config = dict(
    hidden_size=192,
    vocab_size=929,
    norm='layernorm',
    norm_eps=1e-06,
    positions='learned',
    qk_norm=False,
    bias='all',
    extras=['capped logits'],
    warmup_steps=200,
    decay_shape='linear',
    doc_mask=True,
)
Each number is 128 + 24 x the weight over its row's rms, rounded and kept within 0 to 255. Layers, rows and columns count from 0. The size above them is the row's rms in percent of the matrix's.

# layer 3 MLP down (transposed), 768x192, rms 0.0486, rows 1-20, columns 64-95
size [ 99  91 106 105  94  91 108 102  96 112  85 103 100  98 104  97 107  94 102 100]
[[131 130 140 127 188 148 127  99 160 146 125 141 150 155 140 146 124 153 125 142 150  82 107  98 117 145 126 151 127  99 112 170]
 [153 164 112 126 155  87 124 139 119 151 130 125 100 156 150  95 129 141 116 125  88 110 130 113 121 141 168 117 139 110  86 102]
 [148 102 105 141 124 148 160 120 144 139 152 117 144  76 116 117 118 135 126 125 155 144 157 128 111  69 152 114 131 114 147 108]
 [108 151 111 116 113 138  75 135 126 102 124 119 147 133 155 163 114 153  93 128 139 103 130  94 137 101 105 179 118  80 148 115]
 [104 159 147 154 104 181 138 154  93 198 162 154 131 119 119 119  90 129 126 112 149 118  96 104 136 167 141 127 115 156 144  66]
 [125 154 140 110 151 144 115  91  73 138 155 171 114 129 150 128 153 156 114 131 159 118 142 110 106  88 152 140 113 171 133 157]
 [105 139 118 115 108 128 122 156 112 113 158  80 137 138 128 131 143 126 139  91 125 124 118 119 122 122  97 123 121 119 120 126]
 [130 130  98 114 137 109 117  94 140 122 136 129 178  95 145 126  93 149 127 131  84  83 138 129  98 150  89 162 116 136 167 140]
 [136 173 120  93 118 102 122 141 108 103 150 134 134 139 146 135 115 119 146 101 146 144 138 138 151 143 138 154 149  92 119 148]
 [152 126 141 142 140 154 139  92 169 117 118 171 123 121 120 134 123 106 136 172 155 119 116 129 108 143 144 146 128 134 114 115]
 [ 79 123 127 135 158 133 120 154  92 103 157 129 140 161 140 129 161 147 115 106 146 120 130 105 172 144 110 155 159 117 114 123]
 [128 140 125 117 117 135  91 155 139 120 117 161 138  86 150 156 124 134 106 135  91 103 135 101 137 109 150 116 118 149 176 152]
 [156 158 126 136  95 124 173 127 153 117 158 136 123 130 115 142 114 100 179 154 146 145 115 147 139 134 123 114  78 120 113  91]
 [149 140 166 129 132 156 121 107 129 115 145 166 130  86 113  95  95 108 108 127 154 122 144 142 122 107 169 130 108 155 148 150]
 [ 83 169 175 136 125 120 105  89 150 165 111 156 165 134 137 143 119 126 133  89 147 134 105 126 165 156 125 112 124 113 123  72]
 [156  96 105 154 145 126 164 105 107 159 117 137 160 128 109 117 124 164 118 124  99 137 135 150  75 115 139 130 162 119 144 145]
 [101 168  70 142  87 118 125 154 137 140 138 127 135 130 123 160 147 128 124 160 149 134 113 144 106 117 140 113  86 150 196 131]
 [116 120 129 106 122  88 105 125 142 184 115 125 105 134 110 114 153 182 101 132 123 130 102 143 102 193 149 148 118  80 136  97]
 [145 133 147 111 147 148 108  91  99 122 125 128 145 116 136 122  99 165 153 122 123 148 124 135 127 172 127 107 167 151 143 130]
 [139 146 161 156 111 140 132 111 113 117 124 109 109 106 152 123 170 156  98 126 119  78 100 206 127 129 107 120 161 103 144 117]]
# layer 3 MLP up, 768x192, rms 0.0485, rows 2-21, columns 64-95
size [ 97 100 103 100  93 103  95  93 121  89  98 104  99 105 116 111 100 102  86 102]
[[ 99 129 132 106  93 152 145 101 121  86 143 117  92 112 141 150 130 121  75  95 111 143 154 108 100 110 134 162 138 130 170 141]
 [ 85 102  91 129 152  94 149  78 118 132 117  97 126 137 167 103 150 103  93 159 154 129 175  98 144 152 138  81  89  98 122  98]
 [144 165 119 107 139 120 152 123  98 162 152 105 140 112 145 159 128 115 131 156 169 149 112 135 121 177 103 110 136 136 112 121]
 [ 86 123 107 138 144 128 160 142 146 112  90 125 123 140 116 170 153 136  84 132  98 135 130 146 167 142 168 121 118 115 153 167]
 [129  95 100 173 100 159 142 166 159 141 136  87 133 146 136 107 170 137 143 119 137 130 149 143 128 163 152 129 121 132 106 131]
 [116 149 136 151 143 111 156 111 154 142 103 119 128  76 128 114 129 109  96 128 145 116 170 132 124 135 169  91 109 133 104 126]
 [133 175 152  74 113 140 154 160 140 122 137 164 169 112 114 110 140 134 131  92 109 139 122 109 111 103 136 166 102 166 106 136]
 [140 141  97 155 125 131 105 161  85 146  87 107  99 123 102 135 179 127  63  90  91 140 153  99 176 139 115 119 137 121 135 102]
 [137  89 148 121 138  95 128 148  83 132 164 106 125 111 111 145  96 135  96 110 131 133 124 145 104 198 163 112 126 120 163  92]
 [165 184 134 116  86 163 173  90 103 115 111 113 143 110 145  94  77 150 113 131 128 125 117  93 126 164 140  81 123 152 141 128]
 [133 132 140 126 130  99 130 119 152  94 167 126  95  85  44 108 110 133 129 122  54 129 152 146 114 118 142 119 119 128 108 111]
 [126 151 167 134 124 160 141 145 141 161 158  94 156  97 114 123 128 145 112 154 121 116  97 126 137 105 134 122  88 136 119  96]
 [135 139 131  84 136 176  99 131 110 144 141 103 158 135 103 133 132 138 118 127 110 138 117 133 141 150 142 124 164 104  97 145]
 [154 144 105 129 107 117 112 100 124  92 140 128 109 172 170 149 123 151 118  95 152 124 130 157 126 155  84 131 131 158 189 148]
 [113 125 152 129 154 131 104 143 102  61 148 102 143 127 138 125 137 128 132 139 139 171 135 147 157  77 120 122 102 133 152  86]
 [ 98 165 130 147 100 160 146 101  96 135 151  81 122 112 117 129 137 119  80 116 140 141 150 137 168 149 145 133 166 129 147 114]
 [130 113 145 140 132 121  83 149 141 147 124 109 115 106 160 108  74 119 133 120 134 138 118  82 131 106 109  97 135 138 131 163]
 [156 104 124 176 127 146 145 140 137 111 120  91 126 145  88 158 137 136 118 141 125 111 160 104 146 137 109 122 105 175 157 136]
 [ 81  89 109 156 136 132 136 114 154 104  96 126 134 117 123 168 185 122 159 145 155 133 125 161  96  92 126 120 129 154 152 109]
 [122 108  94 139 124 101 142 132 145 100 118 146 110 117 132 144 123 137 155 170 132 125 144 143  98 174 123  83 143  87 116 115]]